Part of a small language model's weights: width 64.
Each number is 50 + 10 x the weight over its row's rms, rounded and kept within 0 to 99. Layers, rows and columns count from 0. The size before them is the row's rms in percent of the matrix's.

# k: layer 3 attention key, 128x64, rms 0.165, rows 79-89, columns 0-63
# q: layer 3 attention query, 128x64, rms 0.16, rows 80-89, columns 0-63
k79 090:38 28 56 66 48 79 42 54 57 52 50 52 40 41 46 38 42 62 63 50 41 52 47 47 38 57 69 45 55 67 50 40 55 46 62 44 43 52 49 65 52 34 46 46 55 42 54 61 57 50 57 64 46 37 59 50 19 55 50 41 51 55 43 45
q80 077:57 56 41 63 42 45 45 55 52 77 67 61 49 58 41 45 68 52 37 50 58 26 46 45 54 49 47 59 49 36 49 48 52 44 58 68 49 54 55 50 51 60 48 49 46 46 56 35 45 68 36 60 57 62 63 50 48 49 72 59 34 53 50 28
k80 078:35 54 42 66 53 35 51 37 61 37 46 55 49 52 34 65 41 60 43 55 51 54 44 49 56 49 57 34 54 55 66 53 51 54 63 45 51 63 48 48 52 52 72 25 50 67 44 69 57 56 61 58 40 59 56 50 34 41 45 38 36 50 67 51
q81 106:41 38 48 76 41 33 43 51 52 66 36 57 59 61 50 64 28 50 48 54 47 36 46 67 61 49 39 62 55 81 49 60 56 50 58 43 41 47 47 36 49 51 46 45 56 49 56 54 44 53 48 66 56 43 63 48 48 39 51 42 47 34 60 43
k81 097:62 68 38 46 55 37 65 48 35 34 49 56 43 48 55 41 61 40 59 54 49 75 44 56 51 26 43 59 66 41 51 47 41 39 35 52 60 50 45 55 65 43 51 38 57 43 47 59 66 42 37 52 43 62 50 62 43 43 56 56 43 49 68 55
q82 100:55 44 50 48 45 64 51 55 51 39 43 33 45 54 64 55 44 44 68 51 63 72 56 51 58 48 64 54 67 44 47 28 30 51 49 62 50 55 41 45 44 26 35 74 53 46 55 56 58 44 53 47 58 63 39 34 43 47 49 50 42 47 52 62
k82 096:41 51 60 41 40 75 45 52 52 63 47 50 54 48 54 44 66 55 46 56 57 43 53 40 50 65 44 47 38 51 43 47 48 28 45 49 54 27 58 55 37 41 42 72 60 35 68 46 65 49 59 60 47 36 40 48 39 48 54 50 72 39 45 49
q83 111:44 49 58 57 54 62 63 45 32 57 52 55 55 57 47 60 61 69 45 38 80 56 54 32 50 52 53 32 56 43 45 45 70 44 46 47 61 54 67 43 51 40 43 35 51 36 54 37 56 43 42 51 45 56 36 36 46 53 54 48 27 53 40 53
k83 105:58 38 45 69 52 40 45 41 35 46 37 55 67 62 52 53 54 46 45 51 53 44 50 65 54 62 30 62 64 40 48 50 45 39 71 37 55 55 54 26 46 52 71 38 43 67 45 36 50 45 60 43 48 61 48 48 65 52 34 47 54 46 50 54
q84 087:46 25 58 33 37 54 69 44 33 50 51 56 44 37 59 67 40 45 49 53 47 51 69 55 47 54 57 48 59 63 67 36 40 51 62 46 53 50 48 45 53 50 48 65 46 44 54 47 44 47 35 41 39 54 32 50 78 40 41 46 49 59 62 52
k84 093:52 64 54 40 53 34 46 53 46 56 60 39 56 48 47 42 72 39 54 55 54 39 40 41 58 46 56 49 44 38 49 53 51 51 34 67 55 31 56 50 42 58 54 88 53 58 48 31 52 50 48 48 51 37 44 52 76 54 52 47 43 50 54 36
q85 089:53 66 40 37 49 50 52 46 66 38 55 47 46 61 60 30 38 42 64 31 35 51 41 44 53 59 49 66 46 54 39 58 47 52 49 60 46 44 49 59 43 45 65 53 38 47 59 52 54 36 81 46 28 47 58 60 51 57 49 47 61 39 63 42
k85 087:47 53 61 53 74 50 39 42 48 61 53 53 55 50 53 42 32 58 41 35 49 55 66 41 62 60 61 52 38 54 56 61 60 57 45 34 41 48 67 75 48 43 42 67 40 39 64 46 37 55 49 36 36 42 43 59 43 41 54 57 50 40 37 53
q86 093:64 42 56 63 48 66 48 61 57 28 42 45 39 42 58 49 46 52 56 41 60 64 50 53 58 52 65 56 25 53 57 28 45 38 60 62 43 35 51 36 50 50 55 55 52 35 52 50 55 61 37 52 55 56 54 36 49 61 57 45 50 28 60 35
k86 087:64 52 59 66 43 60 53 63 63 44 47 41 52 62 42 46 50 57 52 47 65 53 48 42 55 62 45 32 30 53 38 38 60 34 50 47 34 25 43 54 46 51 53 58 61 34 56 51 59 55 52 56 39 45 39 69 31 49 53 52 68 48 48 34
q87 117:44 37 60 42 46 46 67 47 52 65 42 63 50 48 55 57 42 50 46 46 55 52 55 41 50 58 68 40 64 60 43 47 67 53 57 48 52 51 54 51 49 52 45 45 51 35 76 46 48 43 45 62 17 44 42 21 53 49 61 42 39 43 38 47
k87 109:60 51 56 44 65 33 48 39 30 57 46 45 54 59 50 48 55 57 43 41 66 50 37 51 59 59 27 72 55 41 44 42 46 50 46 54 61 47 61 50 51 57 49 58 55 52 63 24 54 46 50 40 38 76 45 46 65 40 56 52 40 52 54 37
q88 080:64 66 44 29 63 51 31 59 40 64 61 47 54 49 45 44 65 39 50 59 67 51 49 35 52 42 48 44 51 27 50 51 37 56 47 61 47 52 41 49 47 61 44 48 48 58 43 50 60 47 35 30 41 46 47 59 51 72 66 55 38 61 51 59
k88 078:42 35 46 58 47 72 43 39 61 57 61 57 45 54 39 58 35 72 37 56 40 39 55 52 46 72 57 39 48 56 45 46 40 64 55 42 35 41 41 56 45 56 38 63 41 60 50 52 41 57 72 43 56 35 49 32 38 55 45 55 51 50 57 43
q89 101:54 45 61 36 52 73 56 51 50 52 60 42 38 49 57 60 56 50 52 63 56 46 46 31 51 58 47 43 57 37 55 40 42 30 54 55 56 53 75 63 48 37 63 70 45 60 57 51 50 36 44 55 47 50 38 28 47 55 50 51 29 45 38 45
k89 091:39 39 54 45 56 64 31 58 55 62 44 47 45 58 44 52 49 45 48 58 59 32 64 45 67 62 31 54 37 46 58 58 60 55 63 31 65 43 53 31 36 59 52 56 53 57 49 40 53 58 64 50 49 60 36 65 45 52 46 49 45 52 69 33